Part of a small language model's weights.
Training: a variant of Muon for these matrices, 479M tokens.
Each number is 50 + 10 x the weight over its row's rms, rounded and kept within 0 to 99. Layers, rows and columns count from 0. The size before them is the row's rms in percent of the matrix's.

# layer 13 MLP down (transposed), 1024x256, rms 0.244, rows 829-842, columns 0-255
100:49 61 42 51 48 70 45 68 44 25 53 66 69 50 65 39 50 49 38 48 47 37 43 42 39 49 47 50 44 54 56 64 40 51 55 52 53 49 48 56 52 44 37 56 41 52 50 31 57 57 52 50 40 62 66 59 53 33 74 35 44 36 48 43 61 55 54 47 32 49 48 43 46 45 55 49 32 67 49 56 52 47 31 24 56 52 52 54 43 39 45 55 50 65 51 37 40 36 52 47 45 63 57 70 50 60 44 64 35 61 40 52 57 30 67 43 57 53 69 36 44 53 55 34 49 55 60 29 68 63 67 41 47 45 73 60 61 47 70 38 49 37 46 52 65 50 59 50 63 54 55 52 59 57 45 53 34 33 48 61 32 57 71 55 65 45 48 51 47 38 66 42 50 65 53 47 38 52 45 68 43 42 61 50 41 47 48 41 40 44 43 31 41 53 36 55 63 63 52 59 46 53 31 53 57 57 52 38 51 40 55 52 57 53 53 60 43 52 39 48 53 54 46 45 45 38 30 49 33 55 61 64 68 50 58 47 60 39 33 41 62 42 57 29 56 54 54 45 51 42 58 64 51 61 47 46
096:42 48 54 49 54 30 55 33 62 44 56 54 57 58 41 54 42 40 60 46 61 38 43 46 41 57 51 63 48 44 56 58 29 27 60 59 71 47 27 45 72 57 49 49 44 37 65 51 56 54 42 44 45 59 49 34 25 43 43 63 42 35 40 56 43 59 52 61 63 61 45 46 45 46 45 45 66 61 43 52 56 54 54 52 40 45 49 39 64 41 38 47 62 45 41 42 49 58 45 66 62 44 50 58 61 60 74 47 70 56 54 42 52 46 40 32 42 49 40 47 58 51 43 53 51 51 27 56 52 56 62 38 55 48 59 62 42 49 27 45 58 51 38 41 67 56 50 69 55 46 58 56 62 46 42 46 56 55 36 57 42 45 47 58 41 37 37 49 56 63 40 55 42 44 54 31 49 50 57 33 44 48 51 58 62 60 42 60 49 40 51 42 40 47 44 43 39 39 59 39 63 55 41 53 38 74 50 49 64 51 61 42 51 68 25 41 58 38 57 50 59 55 57 61 68 44 32 38 53 54 35 64 54 75 65 58 38 46 44 41 45 50 40 52 58 55 49 73 58 53 44 50 74 56 40 58
102:46 60 37 47 53 59 48 59 64 44 48 60 50 68 60 58 35 60 33 51 50 51 41 54 53 55 55 32 45 14 42 53 39 57 39 54 44 38 45 51 52 47 56 68 49 64 44 40 39 43 51 56 60 40 59 48 44 35 55 57 44 56 43 51 60 41 46 47 48 42 64 45 54 34 40 58 15 59 25 42 43 50 47 37 53 44 66 52 47 57 47 56 40 52 65 59 48 39 40 56 48 34 41 46 48 64 40 47 55 45 45 65 53 55 52 44 51 68 56 47 55 38 59 62 24 49 65 64 39 46 54 46 63 31 44 64 47 39 42 57 38 48 48 71 57 54 37 59 54 63 47 53 61 52 57 55 62 44 40 56 48 45 66 54 52 52 48 43 55 54 39 48 55 52 33 58 51 47 31 52 47 45 50 45 34 61 64 40 42 44 48 43 68 49 45 59 42 33 59 43 44 58 61 63 65 40 36 43 50 48 67 54 67 32 51 43 79 87 37 49 47 59 55 40 56 56 42 51 45 42 49 52 46 40 50 56 38 45 65 59 49 56 49 40 71 48 48 49 53 58 53 65 58 60 60 49
097:58 59 43 51 44 60 50 68 60 52 59 59 44 57 52 36 50 39 49 65 39 63 26 44 49 40 58 46 48 45 52 58 59 45 54 55 69 45 36 53 30 49 67 38 63 43 42 58 44 23 44 27 38 47 57 58 48 39 60 51 52 60 46 56 49 34 44 62 36 53 64 68 56 53 59 45 57 39 56 62 40 39 53 37 41 53 58 24 67 42 62 55 39 55 58 38 67 55 42 52 43 40 36 71 45 50 51 36 25 52 46 56 54 56 39 45 57 51 46 52 54 45 42 42 64 46 59 62 57 65 36 55 49 53 48 54 62 60 60 66 55 59 53 46 47 43 43 58 42 41 64 51 43 42 42 62 58 39 46 53 48 61 40 54 57 51 53 65 44 46 38 37 73 58 50 43 53 53 67 58 38 55 58 50 62 65 48 45 41 46 54 59 28 39 39 53 56 55 65 42 46 63 50 47 50 44 38 61 65 47 30 61 42 20 52 65 59 54 45 43 46 34 47 49 38 49 67 43 47 42 48 20 60 57 60 51 46 54 34 48 50 56 41 45 50 47 52 63 69 34 44 42 41 54 58 45
103:59 50 41 50 61 50 57 66 47 46 57 62 64 54 50 45 63 43 54 52 33 66 46 54 51 54 53 38 58 57 47 37 46 29 28 60 33 42 63 61 33 40 46 64 48 48 67 40 44 50 44 59 49 34 38 64 55 42 53 56 41 39 45 51 61 54 28 55 68 47 39 52 52 39 50 24 52 48 40 45 46 39 53 51 52 82 49 44 44 67 46 54 32 52 40 46 56 49 55 54 38 27 47 40 51 42 61 45 58 68 52 35 51 51 46 54 50 45 60 38 51 31 53 33 54 51 61 55 59 56 38 50 55 45 46 43 52 58 58 58 49 52 47 50 55 44 48 55 59 55 55 43 61 41 54 44 45 55 56 42 54 54 46 48 60 58 58 57 66 42 54 61 45 22 48 59 54 45 50 36 46 54 46 68 49 55 45 41 37 62 46 55 47 50 40 51 47 58 42 39 48 39 39 48 58 55 48 83 49 44 65 52 48 22 55 46 41 44 83 43 49 44 49 64 34 61 62 38 42 58 51 60 42 44 37 57 51 27 44 57 53 51 74 65 57 65 46 78 39 54 62 37 47 54 57 57
104:71 52 45 53 45 56 60 54 57 59 35 50 62 52 54 39 47 40 51 34 35 56 68 58 53 27 56 51 41 60 66 49 35 50 62 65 47 52 53 79 35 48 63 49 51 66 60 48 58 59 37 50 50 49 45 55 42 45 51 56 39 45 49 43 43 38 38 47 49 48 42 50 62 37 36 47 54 30 70 43 61 53 31 60 54 37 57 64 51 35 46 48 53 57 69 51 44 44 47 41 41 51 34 36 41 52 52 37 50 46 57 59 51 59 38 65 60 49 47 59 42 37 36 54 49 56 45 46 48 48 51 53 42 54 51 57 52 65 47 73 56 32 44 40 53 64 35 43 30 66 44 48 47 46 67 47 49 28 50 58 58 44 45 60 48 52 55 38 49 64 62 56 52 32 59 52 72 51 63 58 62 62 58 65 48 33 46 28 39 58 64 52 64 37 55 52 65 50 41 34 59 48 66 49 39 36 38 42 31 42 48 59 35 37 64 51 49 58 46 47 64 45 48 52 41 60 52 44 53 48 44 46 46 47 56 59 49 56 57 81 43 34 32 52 45 39 44 50 50 61 53 62 59 42 44 76
112:43 29 51 53 58 60 53 49 48 42 47 34 45 45 40 58 45 38 45 50 48 45 46 39 37 37 45 55 53 39 49 66 65 55 75 46 59 51 56 66 36 43 45 67 47 71 38 35 42 56 69 46 51 52 40 50 51 41 42 46 32 61 52 55 61 48 45 58 52 46 74 42 63 52 49 30 38 38 66 38 56 75 54 70 50 59 51 62 45 49 46 57 56 53 49 46 45 56 48 57 50 63 37 60 41 38 41 44 51 50 34 51 51 59 57 51 56 36 64 51 50 48 44 54 47 46 45 56 38 32 56 62 63 77 59 68 69 62 48 67 55 41 57 51 59 52 53 56 47 40 37 63 75 63 52 38 51 51 51 45 60 44 37 60 55 45 42 60 61 40 31 51 45 41 56 47 57 43 24 71 38 46 68 53 47 65 60 37 55 52 57 52 49 47 47 54 47 48 55 52 47 55 71 35 43 54 40 46 52 51 46 53 56 63 44 58 58 45 57 45 34 57 27 42 50 48 60 52 60 58 51 45 44 35 36 44 48 32 40 56 53 57 35 24 39 61 40 41 47 46 35 39 47 46 64 33
106:41 57 43 59 51 59 66 56 45 45 29 55 43 54 31 50 48 50 54 60 57 56 37 52 43 45 34 57 54 42 49 66 59 69 57 45 39 54 28 54 53 54 34 55 33 48 50 47 67 60 56 58 58 47 50 42 53 36 57 69 51 55 36 49 47 51 59 41 58 38 34 49 62 55 43 42 45 50 42 38 45 41 52 46 51 41 50 52 62 72 52 55 54 46 56 43 48 36 57 43 55 48 46 44 66 43 42 55 32 43 58 65 57 55 58 48 43 51 47 41 65 49 50 58 68 25 56 30 53 45 48 68 64 79 61 53 49 63 34 36 58 50 61 72 70 42 45 59 43 35 51 32 46 70 59 53 53 67 58 45 50 58 54 45 45 59 38 48 49 41 42 60 48 46 41 48 55 43 52 55 54 59 41 33 47 73 48 53 49 39 56 36 55 47 48 49 42 55 58 63 29 59 43 44 34 56 41 60 64 51 59 48 37 56 51 45 43 59 45 58 36 35 47 62 41 48 18 45 51 60 67 48 50 61 54 48 44 44 70 47 50 58 09 54 46 61 48 41 47 40 57 48 43 45 44 50
097:46 50 49 49 59 43 56 53 67 42 55 68 45 41 46 48 52 61 64 67 54 46 48 42 54 35 42 55 60 35 52 51 46 47 46 48 46 47 40 43 64 40 50 53 60 32 42 52 48 48 61 42 47 61 37 50 36 53 55 55 40 41 63 45 47 44 34 37 46 73 51 47 59 55 59 52 54 21 24 51 36 35 61 59 40 38 52 57 61 46 33 50 41 52 51 50 65 32 50 63 53 54 58 50 59 29 52 44 30 46 51 50 48 30 53 55 45 45 42 59 50 52 41 47 42 76 46 55 48 65 57 70 55 70 74 66 51 44 55 34 58 40 56 64 51 58 57 32 51 36 58 48 46 41 38 50 50 39 45 59 28 49 42 64 47 46 48 58 42 59 30 54 66 56 45 48 53 57 38 66 66 52 51 46 54 61 53 59 57 31 41 52 57 66 51 58 39 57 40 28 74 56 28 55 45 68 40 45 47 51 51 43 64 35 49 58 52 61 69 28 53 49 48 48 51 57 60 44 51 49 48 45 44 65 61 41 40 44 57 60 69 55 66 47 59 42 66 51 45 36 53 53 58 61 47 50
110:49 33 56 25 44 49 52 33 50 52 46 45 50 53 64 54 30 34 38 47 61 44 44 35 49 56 34 40 47 69 47 75 44 41 42 53 38 47 63 48 57 54 67 49 60 61 38 47 48 68 49 51 44 66 50 54 33 54 39 66 50 43 48 46 49 40 52 47 43 47 57 46 53 51 53 39 48 60 58 38 13 57 54 46 61 38 47 47 42 50 65 41 39 49 48 71 52 59 68 41 57 52 51 37 46 55 26 34 64 48 52 45 67 52 65 48 52 51 44 54 51 55 44 43 43 55 59 47 44 46 49 42 46 53 47 46 45 43 52 46 54 38 57 57 57 55 71 33 63 57 59 33 63 39 41 57 57 57 36 59 48 66 47 46 60 46 36 54 53 60 53 53 52 61 49 48 42 51 45 34 55 48 71 69 54 58 58 54 64 26 50 74 41 45 65 48 53 62 57 50 57 42 23 57 59 58 25 54 50 72 50 45 51 43 54 44 39 44 23 57 54 43 50 69 53 72 47 50 58 55 42 42 53 50 46 41 45 45 42 42 38 42 42 52 63 52 52 60 62 61 60 55 54 63 36 56
097:44 46 55 51 33 46 51 41 46 60 49 43 45 70 49 43 64 60 54 40 70 50 53 70 59 41 60 54 44 41 62 44 42 64 53 49 42 40 49 51 43 73 39 55 52 76 34 53 48 60 41 47 49 49 64 67 31 50 32 46 53 74 63 46 50 64 47 47 54 50 55 47 25 49 43 41 61 46 41 46 55 32 59 51 41 46 49 46 44 46 59 55 45 68 46 51 57 41 65 63 32 62 68 54 40 66 45 60 53 45 59 56 42 54 80 56 48 54 47 41 56 52 40 38 38 42 65 41 26 50 53 48 65 47 53 37 53 39 53 63 41 44 42 38 62 58 49 27 46 53 33 54 44 43 47 42 48 39 58 49 43 56 44 57 44 54 53 49 53 63 58 42 50 28 46 58 62 36 50 43 58 49 40 35 42 51 56 53 59 36 48 57 52 48 43 49 38 39 39 44 68 41 41 46 47 52 55 31 67 47 33 55 56 58 42 48 40 44 57 70 55 57 45 56 40 50 60 65 70 69 72 58 45 56 45 47 48 42 30 57 47 73 60 60 46 46 38 54 59 54 33 45 52 41 43 62
091:57 61 49 27 56 35 70 63 50 70 56 69 50 50 52 46 54 41 39 46 42 50 58 27 50 47 56 37 47 33 49 54 35 46 62 41 54 64 57 51 51 45 47 48 41 44 51 46 63 56 51 41 48 69 76 43 47 50 56 60 47 62 61 35 55 55 57 56 70 61 51 43 27 51 40 43 51 39 58 60 46 56 49 48 59 55 50 47 52 41 29 80 50 69 44 42 54 45 53 57 41 48 40 62 47 31 66 55 45 48 44 53 46 51 51 45 45 34 57 35 36 38 52 51 49 51 55 60 51 38 37 60 44 34 35 54 64 55 59 51 54 49 60 56 30 63 49 66 57 53 48 38 48 47 43 52 39 64 44 49 43 46 45 51 56 34 73 40 45 42 51 55 67 64 61 46 68 51 33 42 42 55 60 54 56 64 49 51 45 50 48 38 51 57 57 36 44 60 52 58 51 50 61 58 57 36 43 81 42 59 58 35 56 59 50 53 24 42 29 57 52 62 45 55 44 47 48 44 57 53 47 67 54 56 65 36 61 49 43 28 42 35 49 69 47 66 52 38 48 52 52 51 30 56 51 44
095:57 27 40 44 45 48 44 51 61 53 22 49 57 68 48 39 48 44 50 59 75 52 71 29 38 45 58 43 57 45 64 48 64 50 69 40 46 55 45 47 38 64 48 53 56 47 35 64 44 48 59 57 54 32 47 48 57 31 29 51 52 47 46 38 47 48 43 52 58 49 56 57 43 61 49 46 53 64 56 36 59 50 76 77 42 31 33 70 38 60 46 37 35 45 53 62 60 38 49 43 35 53 53 49 54 45 51 36 61 48 54 74 52 57 45 59 42 52 56 42 55 45 58 48 50 28 61 59 55 54 56 58 34 34 59 53 52 51 49 46 57 53 39 53 52 44 34 38 43 59 55 50 37 41 50 65 56 44 40 45 62 56 51 48 65 47 66 46 37 50 53 39 76 47 40 46 46 40 41 45 25 40 53 44 65 36 51 37 73 44 58 61 58 42 47 41 41 44 58 46 54 66 52 71 55 52 36 56 46 52 57 38 43 61 67 52 52 55 55 40 49 54 46 53 50 54 39 58 56 39 49 50 67 39 32 51 50 51 52 51 32 55 51 42 55 51 56 39 44 65 67 61 55 59 62 47
102:38 48 43 37 49 64 42 46 46 37 48 57 50 66 55 52 58 41 48 47 45 42 47 61 43 39 59 44 44 59 57 22 52 41 41 44 40 50 64 49 39 64 48 64 54 39 39 55 64 70 44 64 55 56 49 47 39 46 53 36 68 62 63 56 45 52 55 62 47 59 56 47 46 44 51 51 50 49 30 53 63 33 42 41 46 59 59 43 52 47 46 57 54 45 55 56 58 49 41 46 60 55 44 46 42 63 48 37 47 26 53 53 60 49 56 55 75 59 48 30 57 47 48 70 34 19 47 49 47 61 75 31 46 56 71 43 22 58 45 45 51 36 52 55 36 39 64 60 47 53 36 34 51 58 47 51 40 44 69 72 61 46 53 43 61 51 53 48 64 53 64 71 47 50 48 38 53 34 50 71 32 58 43 68 52 51 41 34 45 43 44 68 52 49 35 56 51 33 50 59 52 39 46 38 38 74 51 60 43 44 32 47 45 52 61 50 39 58 52 53 48 52 53 62 44 50 50 54 39 44 37 51 37 47 62 49 69 57 51 53 49 57 35 50 47 38 53 54 55 56 39 53 55 64 66 42
# layer 13 MLP up, 1024x256, rms 0.115, rows 830-842, columns 0-255
099:68 57 42 48 42 59 68 42 52 55 48 53 37 61 58 46 48 60 44 48 55 53 62 51 54 59 48 36 59 56 35 59 54 64 51 51 49 66 68 41 51 56 44 62 52 59 40 70 54 41 55 52 51 76 55 28 63 41 57 43 44 69 33 28 48 42 58 49 65 49 61 47 49 51 51 63 60 54 45 47 43 56 53 34 42 53 46 55 67 52 36 47 47 44 38 62 77 45 59 39 45 74 51 41 58 44 43 52 44 53 20 57 48 61 69 67 49 42 33 61 63 51 50 46 50 61 69 57 38 59 50 36 44 43 62 54 51 47 67 56 41 43 53 49 55 39 51 39 53 52 47 52 60 59 61 49 67 39 56 60 38 41 47 43 33 67 58 36 59 66 38 49 54 39 71 57 37 40 59 65 54 55 51 41 61 60 55 70 53 67 53 52 52 41 51 45 49 54 60 48 58 48 55 37 37 38 43 44 44 53 48 54 51 32 39 54 47 47 49 44 45 48 41 30 63 36 38 42 46 43 62 64 66 35 58 50 44 48 67 48 50 58 48 54 28 43 49 51 62 44 36 46 63 27 57 53
099:65 53 35 62 62 60 43 52 59 45 48 51 61 45 48 24 56 56 40 46 48 56 53 54 45 57 43 57 50 33 47 40 59 53 48 66 72 51 55 64 74 45 50 43 42 42 62 56 37 63 30 41 39 60 25 62 44 49 50 46 56 53 47 44 44 63 38 55 52 43 55 45 43 43 40 65 53 40 51 49 48 32 39 46 43 59 56 34 60 66 60 39 52 47 52 57 47 68 54 59 57 50 54 50 54 33 55 48 54 58 55 43 42 53 47 31 58 35 58 63 53 43 53 56 50 48 56 43 58 59 36 37 34 60 29 58 57 48 54 52 60 51 54 54 55 36 51 64 29 40 68 45 47 49 57 55 57 48 44 62 39 47 64 35 49 55 53 57 55 67 64 68 51 46 43 52 36 55 55 38 62 39 38 39 34 57 48 43 48 52 40 51 50 63 46 35 44 44 57 44 64 47 29 50 40 46 68 53 51 42 37 59 45 47 40 60 32 26 38 40 60 58 63 57 70 37 44 48 60 48 63 57 60 39 65 52 61 63 56 60 46 53 22 68 48 59 62 67 54 63 58 29 62 54 48 56
099:61 52 61 52 55 65 68 23 44 52 52 46 50 24 48 47 42 60 51 55 53 43 44 38 55 64 48 65 52 47 54 43 50 37 61 31 43 53 58 61 68 64 46 47 55 59 39 33 44 40 49 66 44 65 44 54 46 54 49 45 58 60 60 31 37 41 42 33 46 46 53 51 36 51 51 41 52 62 38 51 53 51 54 53 43 37 48 62 58 49 60 65 42 49 56 73 26 53 61 53 43 39 48 49 53 52 43 49 40 65 38 52 65 61 63 54 62 34 43 42 45 38 38 60 43 50 47 45 51 39 50 51 55 47 64 38 51 35 64 50 49 40 48 62 58 53 40 48 39 45 41 52 44 65 63 47 49 67 42 41 46 62 83 57 79 37 63 42 74 44 47 69 31 51 41 43 49 38 40 44 58 47 39 61 51 45 39 64 48 46 27 41 54 39 65 42 41 39 33 57 65 44 57 39 41 56 54 50 51 40 46 33 61 51 56 46 35 46 51 49 50 61 33 59 48 50 57 51 35 62 50 57 41 53 47 47 58 51 45 51 36 40 51 29 59 40 69 60 51 57 54 66 46 53 41 40
101:42 43 61 49 40 37 43 37 39 58 57 36 56 29 39 35 33 57 49 57 38 55 56 42 41 31 38 48 38 57 48 50 60 55 42 64 34 55 54 68 55 48 50 34 45 41 43 68 59 54 65 64 50 49 52 33 63 52 57 55 56 59 66 49 47 44 42 60 66 47 57 64 53 52 54 64 47 68 66 41 38 57 40 48 53 45 57 31 35 40 52 61 58 57 61 64 48 53 37 56 42 57 35 53 47 46 54 37 60 39 39 57 81 40 62 41 50 70 57 49 48 57 42 52 67 42 52 52 44 37 45 59 37 64 53 59 40 32 63 52 46 45 59 47 54 62 41 49 56 45 59 56 47 56 47 63 29 59 58 49 59 47 56 56 46 53 65 46 53 56 54 55 44 56 67 40 51 52 64 54 44 41 56 45 37 48 26 51 60 34 34 60 50 37 45 64 50 47 34 44 59 28 67 44 35 59 45 38 47 46 57 63 67 45 62 48 64 56 51 61 57 52 60 41 39 51 47 55 51 54 63 28 36 52 48 44 55 47 50 51 39 61 31 30 49 62 43 32 42 62 44 59 45 29 51 44
100:56 37 50 41 42 53 69 48 48 37 55 32 68 63 53 53 53 46 44 45 37 47 60 58 51 40 67 40 37 46 51 54 38 26 40 45 45 56 41 36 59 64 57 47 47 51 37 53 79 49 64 66 30 66 49 53 56 49 52 68 46 59 48 67 51 65 49 51 55 57 43 53 60 58 42 50 61 49 45 54 43 63 58 60 41 48 50 50 40 49 60 52 39 46 58 57 56 49 35 40 59 51 63 75 68 34 67 54 51 65 58 64 58 50 46 69 48 55 33 69 47 46 50 51 49 56 43 51 53 55 46 42 29 48 32 54 56 64 51 51 65 45 57 60 45 60 53 53 49 46 55 38 58 38 46 37 47 40 43 59 61 47 48 34 33 47 39 66 53 41 58 46 44 53 58 50 44 48 45 57 52 18 34 49 62 38 47 55 47 65 55 54 49 38 30 47 54 48 52 76 54 42 41 47 47 61 49 30 29 59 49 34 54 51 53 73 43 59 55 54 47 39 53 62 29 59 39 51 43 55 29 54 57 61 67 58 44 34 47 57 44 44 50 50 54 40 46 51 45 50 49 59 39 63 50 73
093:70 38 66 56 47 50 44 49 72 58 36 63 63 61 56 33 50 31 54 48 58 46 52 83 59 61 55 43 38 56 56 46 62 65 69 51 49 45 66 58 50 68 34 39 53 62 50 47 40 39 50 36 26 62 45 50 39 60 27 50 46 51 55 47 49 41 65 50 40 34 57 51 39 38 49 61 65 52 52 62 25 52 45 42 64 40 42 50 42 38 50 54 39 45 57 56 46 55 51 64 37 38 60 49 60 63 51 41 59 21 38 47 47 45 48 65 30 55 55 42 51 49 36 41 61 46 36 51 43 45 51 38 43 43 61 54 48 45 42 64 55 40 49 61 43 41 50 43 43 46 30 54 38 58 54 45 55 56 49 43 55 47 49 41 52 49 57 41 38 42 45 56 48 60 59 45 46 46 48 60 70 58 40 51 41 56 34 70 43 50 63 46 28 33 60 43 47 59 69 54 59 54 51 51 46 38 37 48 41 57 54 54 63 61 49 54 40 43 54 47 49 54 32 44 75 52 51 47 47 62 53 38 38 55 67 57 68 39 56 61 56 57 61 43 52 56 47 59 54 55 73 42 56 48 38 36
093:48 53 50 54 37 46 52 29 45 40 53 52 58 66 53 51 51 50 52 70 46 30 44 45 46 60 72 46 52 38 54 40 51 48 52 63 52 35 57 46 60 55 36 60 41 44 54 60 50 36 55 57 64 49 39 38 58 67 37 55 57 40 65 64 44 71 31 64 53 42 53 38 39 58 53 49 48 47 56 46 44 74 30 50 47 46 55 55 43 48 48 60 53 60 54 64 48 41 51 54 62 55 39 60 60 45 53 53 49 41 54 45 34 52 41 41 22 55 52 38 57 57 46 55 70 43 50 67 51 50 38 40 58 59 50 61 58 74 68 49 50 38 49 65 63 53 60 50 50 56 50 56 42 59 40 57 39 55 47 42 48 55 37 24 24 39 69 53 51 41 64 37 41 42 61 43 33 30 61 55 54 57 72 65 53 39 57 65 49 59 49 69 43 67 62 52 50 32 57 47 40 47 45 37 42 35 54 54 52 56 33 56 64 67 55 68 42 52 58 43 41 47 41 43 47 50 51 36 39 40 48 41 41 61 37 39 41 24 46 39 44 50 46 44 57 41 41 50 48 52 54 59 36 65 52 54
099:40 47 32 61 45 51 60 59 55 67 50 59 57 51 49 61 42 51 55 44 34 56 46 40 57 62 47 25 63 66 53 60 48 64 57 43 22 51 34 62 55 38 64 33 50 45 54 41 40 54 47 41 50 65 52 60 44 50 32 60 38 47 66 44 53 70 38 58 31 33 47 47 48 40 53 38 48 38 46 64 71 59 54 53 61 48 49 47 45 48 56 45 58 61 44 42 49 57 72 42 61 62 47 46 44 49 37 56 47 70 41 55 44 54 49 43 42 46 45 24 47 55 56 53 42 39 58 48 50 75 59 45 53 70 36 52 46 49 69 54 40 38 58 51 51 45 47 36 45 49 45 66 28 70 56 35 41 64 43 51 49 39 42 67 44 58 31 37 39 46 52 45 51 60 51 52 45 57 54 39 46 49 48 64 70 52 57 45 53 57 47 61 61 47 37 33 59 52 35 46 67 35 67 44 72 41 46 48 52 56 56 55 45 57 66 51 46 51 40 46 44 37 51 52 39 30 36 40 59 30 60 38 38 58 56 50 49 47 62 58 65 36 56 52 50 46 53 59 39 43 52 46 57 53 31 57
100:70 62 47 57 55 46 44 66 32 48 54 44 53 54 46 49 58 37 45 53 41 39 25 69 46 43 58 54 35 66 60 58 49 34 40 48 59 45 60 48 41 60 53 46 48 40 39 41 48 64 44 49 49 35 46 51 55 61 64 53 62 56 51 53 50 54 48 45 39 57 60 18 38 47 59 48 35 59 43 55 33 62 32 39 43 61 58 69 51 36 53 36 50 52 66 59 53 39 57 57 66 54 53 50 42 38 47 45 74 57 42 38 47 52 64 63 41 55 42 41 40 41 57 48 23 27 44 54 49 46 47 71 39 35 43 46 61 71 50 56 55 31 66 38 55 67 59 60 60 45 38 40 62 56 64 57 50 43 48 56 62 43 56 51 71 44 61 47 44 54 37 42 48 49 47 61 62 38 42 52 54 62 51 51 52 28 64 50 36 51 46 53 52 35 46 57 45 59 75 47 49 45 62 51 29 55 41 53 60 54 33 52 54 65 74 37 53 54 53 41 47 39 44 41 57 63 68 49 43 35 55 46 54 53 56 51 45 39 54 52 60 54 31 44 43 58 44 34 54 54 46 51 47 56 48 41
097:38 40 43 52 44 46 48 49 32 46 53 50 59 41 70 30 48 49 42 51 50 56 51 35 48 58 60 41 53 54 52 65 45 44 59 47 53 43 33 51 64 37 59 42 48 58 48 56 47 34 53 37 62 48 44 37 55 64 65 55 55 44 51 39 54 50 45 42 52 60 58 38 27 46 52 54 62 53 50 29 45 42 52 39 32 36 32 54 38 42 37 54 36 54 42 36 48 45 64 40 55 52 28 42 41 43 53 48 55 56 60 46 44 50 53 56 57 29 60 19 54 44 43 53 51 45 58 36 64 55 45 61 49 65 59 58 56 50 35 40 61 39 63 54 39 47 38 56 51 37 84 39 51 63 48 63 67 56 69 63 50 52 57 51 56 53 64 42 70 55 45 57 51 85 39 63 42 55 53 37 59 49 75 63 53 35 36 51 47 33 48 58 49 55 35 65 61 58 65 48 52 37 45 50 50 60 54 60 45 44 54 56 43 61 59 40 56 46 48 44 38 56 65 65 37 46 62 51 52 50 47 24 47 55 43 60 53 48 63 51 48 38 50 53 45 61 54 46 58 69 53 44 43 43 62 48
102:46 73 33 61 42 42 56 44 52 39 37 42 37 57 51 75 64 52 50 55 53 47 58 72 40 72 42 47 31 30 50 61 51 58 51 36 46 70 61 58 64 44 59 45 55 54 52 42 50 59 59 56 66 59 46 42 46 37 44 54 65 50 39 50 29 48 49 61 49 42 29 50 58 59 52 35 42 45 64 55 71 51 40 50 54 45 52 47 42 59 58 45 41 62 33 32 54 50 44 56 38 55 35 31 54 38 55 35 65 56 32 48 52 52 49 35 39 43 46 34 59 59 56 57 70 45 63 63 37 50 65 71 34 50 48 59 66 46 59 57 41 45 50 40 53 61 30 39 63 53 54 49 39 41 53 51 76 43 53 39 49 34 36 40 43 48 56 41 53 43 64 47 53 73 57 49 56 60 54 61 41 44 67 39 43 44 52 61 49 58 45 49 59 48 64 54 45 62 54 49 55 59 70 53 40 64 44 47 44 52 49 65 67 41 58 37 59 61 47 43 46 48 50 58 56 59 54 60 58 46 35 48 52 50 57 33 63 39 41 61 59 45 42 50 59 47 40 46 47 39 29 52 63 49 46 54
093:40 40 48 56 73 52 51 52 46 54 59 53 38 33 53 36 41 49 49 50 49 55 55 57 66 45 45 53 43 63 37 44 41 54 53 66 46 46 41 48 73 55 49 44 54 36 59 50 53 35 53 50 48 53 55 60 44 73 53 59 30 59 41 59 52 54 43 63 45 48 57 31 47 49 39 57 68 31 49 68 33 58 45 62 37 52 60 47 31 55 49 41 51 50 38 57 47 51 45 46 68 51 52 46 49 44 53 56 58 45 65 54 36 54 59 55 65 50 66 62 47 25 47 45 41 56 49 60 59 24 32 47 40 52 53 48 58 58 55 34 47 50 48 38 47 60 59 70 58 23 49 65 48 55 63 38 57 17 51 34 42 48 38 49 52 65 58 43 32 53 62 35 54 61 55 51 62 56 39 35 29 45 48 69 49 51 43 36 43 50 58 56 56 44 60 66 43 51 38 65 37 50 34 39 37 47 53 65 33 67 56 65 50 55 75 60 63 51 51 54 46 57 51 58 44 60 48 37 49 41 51 54 38 38 49 43 59 51 63 53 33 50 48 59 39 37 62 44 46 53 57 59 56 49 45 52
096:52 44 46 68 63 38 61 45 34 58 57 49 47 62 67 49 64 61 57 34 60 50 39 41 57 55 46 42 47 55 71 55 40 37 45 36 54 42 46 53 43 41 57 56 52 63 44 34 48 49 56 62 49 66 43 69 49 40 56 67 63 26 43 50 49 40 42 49 56 47 57 57 41 61 68 62 52 56 49 62 47 38 42 45 48 32 37 64 61 48 50 46 52 56 58 42 42 57 47 44 39 38 46 45 75 55 52 36 60 55 49 66 63 43 53 58 54 64 60 40 50 45 58 40 54 43 35 53 53 48 49 46 28 71 50 51 39 60 48 54 49 44 61 50 57 50 54 35 51 44 54 19 37 52 48 50 47 54 56 35 61 39 45 56 65 46 46 60 55 45 60 50 46 44 54 66 40 45 41 50 56 45 45 35 40 60 58 68 48 43 72 48 45 57 51 39 48 62 69 38 58 39 51 53 36 46 61 43 72 28 26 64 47 43 51 52 40 58 45 57 52 46 54 44 56 51 43 49 44 59 25 40 55 66 49 35 61 31 44 66 37 62 48 35 59 69 57 35 56 65 42 52 35 48 52 67